python train.py --hidden_size=192 --num_attention_heads=3 --vocab_size=7372 --norm_eps=1e-05 --rope_theta=69900.0 --rope_fraction=0.25 --attn_scale=0.164 --tie_word_embeddings="early" --init="uniform" --init_std_up=0.0231 --learning_rate=0.00258 --beta2=0.95 --decay_shape="linear" --max_seq_len=1024 --dataset="wikipedia_en"
Each number is 128 + 24 x the weight over the matrix's rms, rounded and kept within 0 to 255. Layers, rows and columns count from 0. Numbers have three digits each.

# gate: layer 5 MLP gate, 448x192, rms 0.0789, rows 60-83, columns 0-191
# up: layer 5 MLP up, 448x192, rms 0.0722, rows 60-83, columns 0-191
# down: layer 5 MLP down (transposed), 448x192, rms 0.0728, rows 60-83, columns 0-191
gate60:117150180132121164148127120106129154078077170124152166145077141135113127108092128112118124114119143129108160137096153098134140123120098158090166096114144125085109130107122128101134150113117118116142130121150143183109133106141154112117094134121140118113108126130113129150095119138151150132108135121155146078079180160103153110146146149145142123157126173119131123180125118167113132178164122171126127154139115093100127090144103132107131137140117161067133133125133148127101095125151107077170134132113113131127110135161131121127121114121123128101104153112154097137170137151138110165
up60:096109081109128108123069109141125093111133124149119178114106098142108140090085093178129146142132174162105111138176118139136160137127120132080150160140137121140145101063144129133083165129148080128114169132108096139126123105125140118139141117100174131127160096105110127128100094123090115094127122116140114109128162150104093151152128164096131086130141143166112134164105114145150112160155139141109152131150136151144109112133145103114102113129095120128171197107117159108130111129136094085116122130102135112117116115115140167170078093091099112114120114131118103147102086093126103128
down60:107133100085156136143127109128149112106111128092122132167061132093118117104120110077116142117127131109135177129131140147137116108138140138128146130149117120138143156133095126094111132113159140119136096128121108164167147104102097104113118135162130102123112119162152113118103144171116176112096150082106112126183171106126167135135108165141114169104156129095141083146133151158139081149167169131138126174119136112145143088134142182138130177128136121091101145137136131096137167140114198122147126100162101110130118145128148186155153120109109137129102140135127083098141160130108109140
gate61:155123170165126169160131114100122152106131158160139115125156128161128154125102128133109110161152102165128112135165138119152155138127121143135096122173125122111128133153150162129123147118118117111124106110167150166134124098122127111129107136128147084145125132091136156119140100121118121147098092176053117122116112156121100117193110152112107173125118138132121159106164133153085108158172146106130101168096128124171151162138143111146139109144116109154105119117102158145134149112137133151099103093122143137132144132143164082118100117123111116145148113157121153157116115119113079165
up61:135142148157138141188122120102129117085105121169169133131153130150173148129135073129141110150117134160163133101155110155150159131147162135113092143145115151133169121118137138116116151136075116123078170116132136099143135099162138114086136102118095104095115178129136132116161128151142117138129093123143105111136111136092057109157188121120097135120105109101095115164142145098101094134119089146124140176155122164112121105142131079162132132137121082127116117137117173144111144132102148143143151123166146139082095095140143096116108135146130192136143136161093128120140146163146096138
down61:158094132134157177115141132119130110137132146134145175150135111086169135158137160179160105149116139161134125109151136143132135089103136145138123128141089117094121128106150112106107111140130117159163179183140111137099135157170138168159139131096121140158137076128120152126100124106123141159099125116127135135177180114116125113141139124111161081168133119116134152090123121135161135129130115139135167126086140187165132142159100127157096136047135113131065136110089119131128138143157168122116135163098124096150116185151146106155079132156133131096144102120152144088122086109080100122
gate62:152132100098128108151174078132118141177084163144137152122107131152149131133161158132128127103121145090114069155099128155167202119112116135105107147089120131120120127148138125098196148133151136155121141110129074173176142130152115107124139128116147123142082114138098132137131146119150137098089116149114147152110116147133115093110127128129089150115091149120115153119132103140125158096135086127159090146094142128143116147105172115145137132134194123108128153143146113167110087161163137126172143116092120126197137120130136133136119109127116114155093100148107118085124107080156118141
up62:125094093124141110115164148122090117120186103126109163169138128134134140146153153131117093168114135098152108088131119090159113143164122101155173083110087174135072120149144104130125097152116134123139132129171107146132137145098165121120113123137104159100122117089131082107118078130091148114153141166169104128120122121131139119129113139078144120104098134082113122105167068140143111207135140108147112112078124146123103101136162076095116150112134112115106110119113155151117154075154133097149110142136174148109097128102139102132107107130100107121124150113141153141098093133114146153
down62:161114118099156112141123090090139162129134117124135132074128172126125120147076159090138075106161149146154121143114136149111164104117150152145160162097175089136105133108100146159114136171154183122081090130157110083139133106158102118114110118097163129127108109167182083134154127123125090112071130136171124133106120170141165128130155108156092109099112113141144120126144153122153139115111158142113123169132130121167136133119185139156128174093093118137127135157139100128163094148097150111124161116118127141127121100113148091116129108109148127122127163118130172133099152158110149111
gate63:122120128176125130103124096142125119107121156114127116143184140116097148144107153112151119121132141104115130134104128114141129124115185052165129171150176121080096115139103160136124065155121126122135142110124089128112135131127138134109119160104135109153086127156104128087135125113101109049100145142135112128133129126148144110138081139130102180141071128109120127095140087144146179155183130096136119144139143163115116134097156126146153133136118101156150120131110103164101131138117149116110129150156131136117116127155065111116105094062115101144086153134148110135117123123115173133
up63:116108142088121121119145168142148132168124135148129146128146139135090128132154136102157138140129118135145131172083134147047174150148138117117131108102127147087103118113150120156088182126156118145114138145131101141117093176115166108127105074156122124151151154101137088124169136118109141120129098186138138147099138110111113065098118140128137143135150148104157128157172132139192138136106082131109134111132154099122147140088123119116145150087117158102128160155124128136178150099124097071146144147123137140149143104136127125121161141135120153177109137180162176086101125123171100138
down63:073081115170138067143130108112125119097133133149127168100154122120140134131117078126140173126127131097128089126150144137120093107143081124121092147084124103134140124120143136104124173103093112134103099101121159112163130127124121111124082114100097133173137167135117138070123109152107101128137157159136126112130216098119117122132094119172102099126137142163132086132173160137180103109128126133108150180106157129160125141102163108158073147156143117162095160151118121150171142092131120134112125112110146125123135084146150174127116120132130133107146128144140106106132150132098127160
gate64:158140162129118112092116148122073119099091131156149105140160075143104122098128194120095120136109140122137139090120106141128176158149078137103125121167111104151128115131151122116112133112142087110164126129090119145100114115138154140157151133110148118122142099115107151138136150155106128131115135103150095150114103147132107107116088142164130131125140135159117166114118114152142138095133157169093109075121125102117149120127156193126118108106140092134111128103126129106128111147102132099124149180115166179121127126165137079105102156116136121154185083129133111132159079133100138126
up64:174100100131127097135144130125113132080112119171115078125119139106092143155154131125147147134099150111114107125161103147180169108151113102124066153159119135119097051166109182158101139146138112115127179121094161105125154130118153130134120117141149158119120117118102141150134121111112168118147127114108122124118136126116142130157151118072140116129147076130092149172072065164153155147143156132148118103074151107118138094111090128145114112141113127134100150129118136111088138157155144139137134137161122099137107121110110157136124138099099105107106127137117117155116122111086106133
down64:122185143154154096106131117149088138132087153151151128126118107110175130162106123122132097108124098098136135180089112094087128163103126136143123153128148106145094146132148064129091147121071136140116128082118127137129083121139157102146164153135133116176161132169122158072083140124146127136106161140117088125148103119103112105124130148186132133085085144106122123134113139128133125111096131130078084115137125134129074142135104128127122117133096105111127113108120127101143151112128116159141121100120131104133176130131126141129135166153116123107140112116165166096152124134144107116
gate65:113110119132104088159171146107130152092089168143158173110131119101095178092125158155120107119147122132133126131127134100081113137108140091119157115127093119134083101127128110120096102128127140147101102120159136130152129149136160143125126164183133130183154128126173143118176125103118113130144156110090134179172125099093113159134106172121111132088168127159111186152110104184131120112122147136172161100170121152130142156170144128104137114137144163133136134119109114157104098113201109126135114174130161148143119111163098077143156094153109162115108151101121150104155123143133108147
up65:147156147141141129117117082120129081137089118115138146091093104079087125126127134150146121096114114113151134109138148125144108129175149131145129109075148117118091151138096099117142106133139136131139151129114119103146147131154135131123125150150111103152128103130106112120114128105118140132122103112107115103144085099118120136122112164106127119117099093124142127173137127153118136163189139160213142117178091113118082113114118099164133108114151129142146148119162150119156079132180128141105154128105090158154211108149080110138093076098118150105054074164116132156100124126120114148
down65:110152093165065176089157109175124110118169125146130125145128145109098122117143141129113088123101173165129118107151134129143077131113154175112094115125108137171119165147124159141178151132121130104159199118139144110140106151126127141144141101128143130144150125140113092132115113125196092182139117117143148131161108148153116149140122149085108141154104147099105125069155156127130150144113135107144141152130156126181117130148090173149118127111154120127082099136146136112135129125116119093134143120109085132129124124118098118129116114132193108170140136133141169111106167105162092093
gate66:120094162125115134109138147114102134139070109165127112132159130118127129121147111100110138158148100119116120139107129109137144143126158154097102150135170138169150118132127153154156124152128125155140113121148140155153135121154112107102146090116122121147125124160111126058101102104132123133123134120104128127118137104107169126157169113097108086140141122104136135174124078130120140127114121145092196103138111087085104113112155145101103175110125125116170142114157155101103111142125117139097101112130200108105122129154098121121177183144142164129096135143114111105122119164120128111
up66:146157145125131131129145134173092160101171130126107123100101117089097118141162125135136153141122141136153146141142125181103134130133137108136116127126089122113159135113143148087140153100120140099144148125130119124139105107126116079103100131069118150110122103124183162099118102141169145156097126120127115148171098116155106151128141079129108147116140121118120146145106145113113116126103153094137127102127126124102119082177125148154117154154143160187179139132116142150096140181105127107149149120124133142102150097129121126136110123149146133068126163119151130153131110157108103134
down66:122138134093071107131141129141126165133147099155083174134152153130145112138137151104146138134116125082140148137150129099137144115109118125135144112125122126145131105195089126116117144134137107160108097159133125132111129154137118167125124150131156140140117106105124078127156067098121115127105156161156168110109111132136071104117142094113116123160127146078095130122124144158139116133127118153108130123150114142164124117094123148096141133142134144152089125125137119142123168109122135163113096157046151139115121148130119107100139152139133150127084114135143102141119129112137150125
gate67:095093115160104105133121132110101174139114129148105182160130130092131142074131147167170142126141160109124168117117151120162144148087129136131128142150148146109175161091135145118150109080132123121107129135142107119102099139137125096124097144098147111109096128098142154130163124135098158120099085136141130116126148142105131167117118170122137137148101155165106106156141128138077123149169152141144089128101161124098187152173141164143105124135099147136120135159140159104091133086138169147109156121165130121153169165114138139129103143130122141150148113127116132102086153141111128146
up67:134142141116126140142091126113117101129132101176152152149139161145119132121161119123144165176097133073149128073129100126135115121150118141134080156118100167132169113134133117151159111184142131107104127131130079135153134126115132120087089126117140112096152163138114126081156135109179173129106099140096193114106113130101101117153178147114103133110081113145146144113119097122102152121180097158124143106167073139129129113101137144140101100121126123111121086080126089141141131135147120141136135141126130089073101121175167111150111162103120125114135127114141121131115111149124130124
down67:107067166102173121130119105103087138152143136105137135133105081119164132155145101149103112119105103139085164124131111112130122092134115155113122119158090109116142124152156130167102138116145127141148147160143152133107174114118108164147102127088125131127121129113132124124119117089152085132088122073122074147107117134120142133097132152076160132141128165139133130163120150168150129089082102133128109128111129136089154166147130140146170148130161154115143122132102108125110177129167132086108108116114172117136145123077178148148133102118169111148131106168137125122157143156135125109
gate68:114119109145124100126126128134093153137129151126105115098105107160122122125099124125124150143076158101133150149102131106115096137128112119126139114140178079122129153156150133139174157133100125141148095107109096138131064094115103140146169157102134103116132102104144089164092142081130151141074134087133137121167159150151139149155128155119131161120123138109090181147148141146112141085135123094145145169108150149126160154123125147166081129125108162128123108103162122159116129151108119110114130108056124126120101156099139122094096093098095099173157118128111120103143126120133165143
up68:107123143157132158129128124122170120149142133181125158080111091122159117143134168116177117143107149140130118144116099110110140137126132148133165135115141071164109134105136146170104166106150103139084150127129132135128089145120170152140155096168106110177141107130151156100136130141154102115142137125138121145139079133112108126113124135097112145120117101112144157115157153150104129124119157130115129103112129151083131122173160128130175103120145086108143151117136114095185137111096172128172112134108101076166138130127124078117143109145192116124148089112119116121124165106136130124
down68:119180102101071112117113137108139147117147116156113095145135150096155083162134169127128140118152108126133115138123143152144157104143143120131156199123117100103117124143135144126110126121117140146123150103178111165149136104149122142145125109181144108128133155113144117079133134152129117162150133108144134141169145132119093125144137131136160109132110133159113129153119144081109081091108126147139132086101099093131080115106102120099163129089094087141148160091109102132119138127094139142142148182124146139125145101138125156160160148178129143093100133152175123121137177129152097132
gate69:128147162104100088134200131056108162182131175088129132139080108105115105134126130145103148131139108144164156107124146088130154139136105112144104143138115161089130150118111108120134116148113138118084111158103126191111126135142124142113142136135123085155157103164133108110128138131143136110129111127144126141121160134132138102117109160133164148090130104099135143156130152142105120177147120076172120130123128106135181138130166138135116133126129136135082149149139145203078092126165146152174105136157107113139131104138111086078119165123139088114124130121131127121136098080149134144
up69:151134123144107146134078136131138097070081067148138146100138108118101106156104120147179121148171150099144098134131134106115140110124129148120098127129099116137163135130125114150096143105086111176132087128101097116177169169143122114127133147125149190110121129091153102142165099158106116153114106126108123130112114121109125133092153099113118141146135108111151138166105108130141161100090096130092191068119113166152086131109100176121088113117127168162156143086087100149091156125148176098136136118125162148119137150111142153140167132170098139159136133206101110124124144123115100117
down69:112173124120055089119204099102103160156141160098118140148100120142130123111137114144087153087122113173133158132135142135145109130156088120130134137126130152155109115122112133135124135124112126138100116255126152169099125106103119149138128136153116080139150161160154146126134120154154130104132133144130134119120160138185121105162125113131158101098130130103107142124120138137144101169149136102133116161110143121138151123147145160146132099105137161119118154128129125157087111134143125151095146127143103110117130121162132123095105126119147121151127133093162147127149139104144145123
gate70:132140137129114108103097128101149146083134123143166147148137119143128110110089142148171174140161107138100126132097134111087084120105132115144122143150113123109106147109149136170135109092179163163102073115133131109162151137128121128164095110180120131135158086132145137150175098142119154138139161121102149110132090123113157136123097077117131094133112131128104125155126121112144116124097113108099133067128126141109085129151144098129141128143124121099170161134099120106130113111191117123152111130167139138130150079112126156164107122144125126127146140127147109132147136129116133141
up70:128108150137146131148138095122140107199107138133135121163155129142195115124115142140106132128144138124150130112097137147088086167090175117078158097128136120094115172093101112127131156101133141122113127134100137135155107103134127146095151155109077128138081102127131163138141142104111154165105115135135149133132118125172143121101134120086130112124156128106115147077125120143134077093132140108134112106121105162182135137128101119129122172120133162124100156126116138111116162142116087158157128104140141105155154140097138143141148129139134139095157117141170093134134105115073099103
down70:103168110121079158147111127178125113133122128154106088112118177134137162125144136089155089136158098173122127102161146127143165096149099070108157120136119153153140147115137109102137135150118143109147109168151154111123145111127141095125137132102148110107122092148112148122135103102186124104107130135109119111142109127161098141113131143126123163126097158155151096094170096110148170136127150151121095148119135140144075117131141078133110132153167122140139126069143114154115151126140147131134146143136130100137106114144126102118093136131126117141104120128134149144089104173121133084
gate71:138139131101117116155103100107173119106127125115132097123098128171100131097057120119154155175111124166140144085138152114151133136136109106174091109130131143152120145083110140126142150157175132113111097117174106111107096134166111126103102155106132095160124131116093152142137106138160138090126108135083119151126113127165119146140125126129141107094111150151096178119136096153173109101174129154101114060140185118145135097112140105109142155111177094150142132133117170158114110143132151177189129123127143115150122151154108127146127128119163135150135119129147153108130121107142153134
up71:111146103126107098110113145155114137130114123133118141112163114155102131113135109135126130148126142129178114148106116127109133122103126150150150132141102081129168134120154124190143106098150099166184131125110146158100116149133138143152129140127110132125100137161112123114097146109110136139115146113145122137126172169112103121153132121190119127165143141114161115135132125117091126164158109133091088103164113093074150137121131154131153143132164128118100120149128155118166092130125124161111127120123101151122096101157168139093163129142135120094112139102152135134096161172114166087
down71:101119161123112172155120148120113119169117138157156117100172137148102141112172178149158160120143144139164101104132149147120134154152155125117144128126124105161127101132107148144124125145140092094153097066093111116109102174152137112098151124122158120117132104099091118156143122154124193128108131093134108111123160140165176109145120160102109113140095108111163128140109144141107086159146169151102139105138133131146099131159163129120093103090131115092117077123152153142162128144124124112111126152146137100120169153086128078146143129126137145159133147117149116159138139136148133178
gate72:122095109144122129152127133154143131123146173075120120132168140148100103135125138132129128138132130131122102200113104172154157140124103115142165126105086166140158142087096149145142135120107113168149132116123074113109146119118117192135136128171113129115144133110131128082107091123084091091128139154142105106154127122153115150149144147122158126107125135121146151146130153156146157101163102113140131137154137117114165126113132118149123132106129159128125136118103119151169115167180079117127154137113102085170085152121147079082136127130123156140102103117166133128120131127159106099
up72:140176133112108150136130116128167123176141115100073105094096087113113087166109100122146149156139145134144097145098095135104141142118138128121156100099134135156110186140144076108149104122121154058132124120143112127163125142080116125113075139095124124121160158079153116145115120161151118096104211133108130142147134143152142090105129142132140101117164146108146141113122129136091161136141134138128130128118075162135086174178110144102136143130100068137134123086138105140103106112085123136138163112099137126116140149135143104136120123134139145138098149098139130141103123188105169138
down72:142134147160090134151172140116157102115144144139091128153135149171100130149121150195118124082107128118157142133158110112137162100115130119166092123127144133145111132093119153109113132160103133132153148123168124132138158107149104115120111135131125092142071119140124115139110168129075138161108132071137093099153136109132133141135094153096135146100113149179089152118087129179164127062147129119104122125105191119130112117157124117106127111093153105121145136154122155077158174139146156133131149135173090127132142117163168116137170139132082103175143093165086149146097132125144134136
gate73:100107113095111151160156130132101125155150112106166128123135125168143173124197129072102127155133102118144138121126147159144144112145153097134135136113115069095162113123120143135148123124113117116123115130142139093096124116157122108106138146091106110104155128145137102118131137120152148146059114125132133141151128133129154117127167111108148098129164135122126088116178134111115130138123141103136126124140118113130138111138109098130124152130149092155155124130123146128102125130108133156121144084134138095098115094113120088120081159136143085122139134092108157149140119140126143107
up73:148132151127127130108192093178106134106103151126182129123107160087151097126144141121086135133096134125133103147146103098137131136127166136117094167165136139125148177104089168132166087134117113130093137130169160120109130100132123126117142133153137127101155145135169110109112140103185190097102120161167122130135148169121106139112139147111092144150144124048127138102124154120130117137110128158176131117152131106134078113123156118097123153104131130139143145131104154142137074091126148125105130107144134119108118151126117108112134136104128132130165112142121137127152117158137152124
down73:125132150166122092147094140100135201141119153136096163124153109101126123135096148149165111134147156120116134161133115115118119110123068155121136117170106160130123115150136110114109134129098158118134111095145096147149138099094154126135121122157144126181113098124127150164148121142104077140182161152084102127101099131114112148130111116143147172083096127162129125144120113147142154127114123092137132128104116183141114147105138153127126124132116127121103132118120116145127125161135125151134132153106133110114133141120150184154160106132111147133087135157137100085126128104124122138
gate74:131134135127127111137158139145150162139109156109176159149105130128179124090077155134117122098097109094126105083133156155155121116138131094124193104119126140121109110135160131134151159119124167110163162114133145149153149109131115106112151098120139124154103112127094178140142157136173092126127125077150118123166078153054116108142158142112135121108130142102115165073095123098117170124144186125100137131134115103113152111118171109125152110142158116153125100121119122101116134098141142158154156165136111084108095151161127110165160138110087090124197147141156124133098100143129109150
up74:141119135123141146102123133107109136109141144166125104106105144152137105107102132157151168112132127126158114212157094121147139121134140123169131131106095133159125172109156078103120124172111146086148080122125146106107135131128140129082111110124116163140162142128105120061098097135103115100130129128157127131128158154166132112121089118119162114096092081178115143105128159136073145126109136164184158164137107112139131147115120151123147114154077178132146126149128143091109115112144126136092130162176094114065178088134146132112123106092160079122152130136135171132140153093128120111
down74:107131166118118127141144178093103132125144107178090128135151149147125148141111092112135111128106099182142122106175129142117084146165145183113122149151139104154141152147156140159122138129110104120110150142136125140143127103127135139141163142138111104107152098081156112133124121119122182147117128119153068101155129109130106121151102167101098165158117184092133137153136176200133140126119140117104138082115145115144073097118106105108111135075127122130138108156125116163118125138163119155090142102085163117171124170149129101118144113172121142122122109165155143115107117109150127122
gate75:133076145118101098094064113145133104149109163152124108112119073107118110108132168149183152130120145109140096148094162149096117169182153114139157125172119122114087158121109131110131150166166191157108125125130151117179109131151158157144151135150112119109121121143137151164177150108117176111147122096129133152173128147114136108132103114106156140125089146100124184090094117126132098098144124097113138135104180106157148116169111141158155158098117160105115064124117144175162134113130194161153106164128134104103092147148123104153141080147106145092177145106165165157129140107118137139
up75:144128140096117142113086099144133117142124117128128098137175147117137115123137117104103141139143165122094106162093083149103116151145117108129126129176133126118087127165122141125130132151128137139170121127118124081130094087091137163094173134115116132190130113098108186109153146155113090163099131079094151137139106145177103118132110124150121148118104118110146093143136138096091120150092087117137185121142117105146143151132108125146093141161060102176128135090153139124138154139135138105124073112120144182101143106145143067112127116103165133134130130148115111086129086136118166117
down75:125097134129070117154068114135152175161136146106086096105125155155149158129126099090149169100122120106140140117088158155117114099146109165141124139113128093102134160107170140135156133143109164122134142124148104109140110102121111122131125104146100122131171125141088169142145157097126123141126107161117113150149149083130146130150115123062116108078168146098138165133132167104137166127143074132107156121070183111120153117109144113098113155089149160109174135081067120115121144142149137124143154134153146122129139121116130146163099137133090130077108166143098128132131139114157110116
gate76:119083134141077110119115121109103099107115132142114099151148118099114157130135116110144150161131078178150134118144140123108124073077127144118115109128121109130148143164130147094141071140107126126109131126132135146147112129162154121099082098112097114126156130089102121150142111133136149132139097122113114133147123157099124128126138112115142092120144151138134172117136108095090171080113171140138155097143127158131144117106122118132087182118131159125141111164149129140119122122115157112113127095122129142099152150189185091095152079123146107137130134158102097158134146096129162114
up76:128127103115149154097151177142155126161115113138156127099114113114175107096132161148136092115140154115126130157119118169139093157113134097132127086176123140159082155087148094111150146090123126158101143093079096088153138097154090125114163118139167122117124131144131092120121129100089157160104127077121075129143127069132097107134134118147102108148091146134157078149134111115149119134144134153121143144164097096105098119116133075149129072139167119103141097121114124092117109148084134151127123144131137157121151139085123122170137105174142134130132141105129174106120136164106138156
down76:101133137127080121115138095126089115155114096139099108137128140099136122124115078090135128152153077137129128144160154135089157118118141149095122130118125115118153194108098166096146095128142141131088106098160142108111108111155140126139099113092118152097119149090122144110135138131122092146166067088084126144140128129160097134125160151103149138106142120162161115120138104118080153109109122142162114098081137146141103147146110073110092154122136118145159117142115116180119151111112068097154107112150147119101125129112165130089109153123163108170171149138114087092081181124143155115
gate77:123108149084126104128124123152154130114134138163176138134146119134145101123145133121096114127122140183119134142098114132100119138129154098125111133117152110135133142125101117183125122116145126140112142118143147114108147144109112117127131154128094145104131160169080145130155150155136120109100119150150129095090094138134127099098141155117126132095145115107132130137106167121165136134167140156112171090122171102102160163118147086140174108127159170103084122112117151154172139131167112145101127164166124135130112129146138105117136139155151134174139120098149131078114108155103082124
up77:092127126096115160138107109105168143098113125088149119073112121154131104130162132073137151118110136152116112113122143118115091144130094115112142154119147129101104105146126143125099154124115144121121073137117124114156129141163142126133120125147109109103128122140101146192098128079125107121130144148130131132157159131109126148098146096137134109131184132108154103156121144159103105130134150167141148145137109111129129130126132101104124172126147126119165083130163126137065111076120111133145151121093133183059130149136125157157104107168115143121134110124123163109110157124122145169
down77:169101122126043151171122119088136147128146140137122112128128113147121086103121137151128152108137148114134094104162108133082150132164124161118124112152119164123140114121123141137137130133125134124141129081129147153129149120099133117148098105115129128163114114112123105140151133117137133173103115076093118111137170126105105138092107152172183137130074154124147113115115119140084163088183140130144111135126139131137154134135163134092148113144159097104159124120147113164129124132127131112144121117064099186145124099109084139137147111140127150121139105156168100157097143147132134118
gate78:169109120133111134171124125119161088127127164145103124107139161151135132147157163158189108145118120162110109173100131135166144101157130092183155132105100155168164143109137163161149135171080180116091133118162119119125137083115115134136122150084140160169137089134137157133170119150132094118129147105167134153139119135132141149133129144113137108138140140123024115142091144119121138125137134127097140147114147115155156145119151115093128122103157116109129161126123067148157080105147111079132122135117097083135130129124136131133106123141147118122156131162148121165161082158130136142
up78:121122132155127115137147103121110122089135110156168163078120096107190149101110132112082093109129086107116147088139141174113113094115082138150137139137116119133100139116127158149138104101067117144151131130117178140139128160145129124172127129136134156154134111168091125123122158152138126116155153090143131085104129101148100128093141136152118128104129141135146179136146117144142177112144142125168153114133142176139139147160128122154108128105053133111150153118134134151128122170143089132131136077127095120164127166138131121111109132110124187113145119148138086130079142122151113095
down78:105166117169112104116139130124126138130155102129106137145121120112125156082128087169122097108084127113119131130146115115111112132124139161105115138138138125146119102111093159146155092143116116144071147171124140140153166134110093133174154092095174138111117117122088146145120149161155140134076136150102101109108134179131114152107148109142120119123160154121106144129119123145126079131134159135109170112085132156119155108097131142130096115122097148134146126188090111098150145122113120102114085139108142141120113117137138140143139125146118157188120143129162066123084130130110068140
gate79:114104115131119157132192116145160120140114144157158135161108090138152107177121117111185126109138127082098110123121138117120148101122148128126136137121138123118104118125088155129138146147125114150127103123180127134112100119140149133100165135174102129127119135099122110063149122107121129093136161142145118127163112103115125139108120168100128142065126127148137126135136109162080129152129101140126108164106112119132158133101117103117177105085123157120103140121132170129097111100147155122131166142140090099130134170117113099124118142124091161083134131132121097083177132109147124112
up79:168124083078116171124127124170114104134139132117071162144162146123120094096143092076114107166154125125118142126107145112096151109132151120154126130073103131164108130120115137129092130154148142142109129137147131135155140102165165100149092135151138134141131120110138156128108173144137160140179108131154154124095100172134122072139181123116094107132156109159120134137100156148123125098125133112140130137112113106134125102129130132140139158101084096112152103136112129128117132087150127168130107127069149128176199098134157123150138119110105124117131143131114094149124103096127085107
down79:129120121120126143137210095128124047142124153145149157129126112115110111154116118171152105146145175134141130140135116155153141120137059140086122140121116139151163120107136145127111108154146146152120107160097127117147116137096138153095134131114094146136088128112149108129127127134122124137112134211140143116078185114150158134114079126145143132136147129124134176093142086122120107138128103114125150106152127152114115155143132142100166087133133116144151100129119102158112146076171115098120115127101146147102105126112138140139120158138115112119128114109162085132106110137139090156
gate80:107109136069118151103144121098104146126137126119127132087116133136151158081167130081168109115139156115104115119104108145102162161087132139093117115160152124113112111107131130145127114144162127149133124135117140140122139099111100132116132143161107122178141147123133122141130145082151163142137148118144153117109142137138132151120135117109136099135167131086096123129113121096141144130086170118134119113135088104148122131134117132101143135127172147146135121137082137154137125129100139163091103115151161123128121152145157144120139136127138135100113149140147142151141102128113112136
up80:105160097114150110065131066143134103130157133125104135148133171123140111111088157126134143137100130141107149136147136175111134118134147125136105101158192124102115120148162136114180155115091106101138082125177097139133121104132121146128120162150104136106163120140160139143147129168144148136120144121121122107135119120149143125131157086142139132076153159117141149115145124142141172114122122112125165137143135096091107143109161121145118137148121113122161126085148132124145126163138076126119166126106127117111149148110121176168112130136133130150181109119108169133136134081117129126
down80:133122131171141121181115135118104124111107156138128161117134122121149120159175145187145066130133137130141145124137112080147138101138142108103126116107089120141128129169147086109134130131160112151141111109112115122141085096092136122116174104135197099135152137112151141116108131126145138151156104156142147119138119129141111154139174161143145141099115119147165152134136099127122097109117136105137117164118116161107143142110169119141127126166141098153097142078131104105102144109156167129149152105163132144133153160113130142100129153131145120124101148121177100151106109158117136169
gate81:133085126118107152145179147137120103120127134109130098132158138117103142101199124117124137133133140125147098166089140167152115116104120122101088144122148150124122140129129105095140155161134111138161143118123139143106114144165192139157132129136086130135103102164106125113141161123111154151136137146141127130092127085124123143148129113109131115108167153136109124099158121102109121139125157103114129156166152168126138092106099111134136130145118147136175116167129162118118114141077144183159119162121078106084147194147130158106146108116122125095130146083159133128102134139139106128
up81:132110093109134150109143119108115122170127112132162132116122136113118115101146175170120144120085156116113074115125123134118158138118160153098144124131156088160156178107169120104098109163119134105135141118112134122094140100130116098175096127121139109158090144141133118118134124094130133104133092123123145170171144124078123153122166137120061111101129102150083136138143092186118088081119144134165120102127135144151115147155140095140095141088080139098135125136118104154127145101160171160132158110100120123165119075103094150138118117128131128128118110125157117133105091151121041122
down81:167102126172091122123076135104137091100140147133131157119150115092103122138127110122133161088126106136138129138102134116097096154135115115156152139115147162146130101110122165121108100132121105153136170146131106139138168150137100145121130143113113134115152118146117120134103119127139122093125128103115100149109139123092119078140129080170159172188104128136150142164125149119138112118183123134122120131143149121159102110071089144146145110125124143079125125130130109165138177161136062083135117154097146125170162128130124107137082109136120149103123063093131143121108123092109115136
gate82:147109120167092123101115191171124127099058107098115136128113112152150189134097113106152120127152179158102135090134117135141136145153173098154084098159092163124139139100100134149103139156142116148109170121121133105142126130111115119139113122116119138142109088142123137143121142148094148099120150145145113087103144140114131127091085125120179152153185146138137109124106095138103128105159079119158151089153126098098136147104148141144132115151109099133121126125146092101119111132100074114155089121112140118141108160099165132155116094118098139118148154102121084125129103100116138155
up82:088103114118098183125133101119132110103111100146112157128114145139109124158134124116113106133055127092138105128126138106099123073129127134122155129092143113122152146106125129166126117129136152138137146130104148136097128141138094117098121118149130125132140137142105155152149127110153123147113103091135103123144110144114127140093109152158162133105140164106132132121139110094159121087109112122110085136131155166106103107132118132120122128122111111135119148098106108130153088135125173136120106139147124137134148080124103103137121154145124169150068090135145144059119106150163117158
down82:113126147128138124140179090068107153137178148116138122130117125107132092137113097134135134132140104129113110145124133137133120126076110149115108141137140144124093133132165130111143071177136146154122091185155118116120161125093127141103093148096120132119113152120119137164155146145113139135108105102142124128169151112133120093123125108128121114146118136119140154122119142129121128125105149130140127125098117123148089137138142079120139156131107141104123122175114126159118104141091115124127113130111161142140135143120167153137111134146118125157096144125144155160093165110156138120
gate83:121151142121122137099140150120128117106100120147174107121151108155138151092149090086120107151152170146134097109088145147105063122141132106108109161108119122108111159098101084132105123153134141148149125119141171135097119144143147153110142113144132160142111157175136116115147152096120105073141134120126112139099161110130100139120151191124130133123135118118209144165131116117089139137155136183129139127179137120140122076104174155152143132075163151140189121131138146129136101134078139163132092177138163116068131106133098114146134107116112086106098101118142086163094134140113132148
up83:151103135138143163120118106154061162088160133162094126105128114071089098139089116122123142111129133147100139081144121109091118130101162140125116150107118130128164143106149152103123105093122198173132113101148128102138172122124110160103110090146166110140150127150141143140122139165145190099159106112107148128103106115126129134125136130157135147092107114153100139113098137112161124141146098132075128116130100163112117147131163157132175101166103103174124116131126100120113124103144131086145130139121093118134097089148132132140119159118076135140099101083113137108114140111113137104
down83:168138121158151120152130106142092119109137135135087099112148136142171168116133132136135076147128092072125152125093163121106178153116124135135118129108123089151120136127100095095127115145127081100119163117117123153105114147134165115109122170124128148105114161154105103129150111134117133131098089098134121140090156079126180129149153126102126111113102154131140123121103135129110143111112133179158123141120144114145104092121072158151167121163132135141125138162123116150114180133081106132130151087163143133105125132133148153068093129184167094121169158147145133144146105147145138113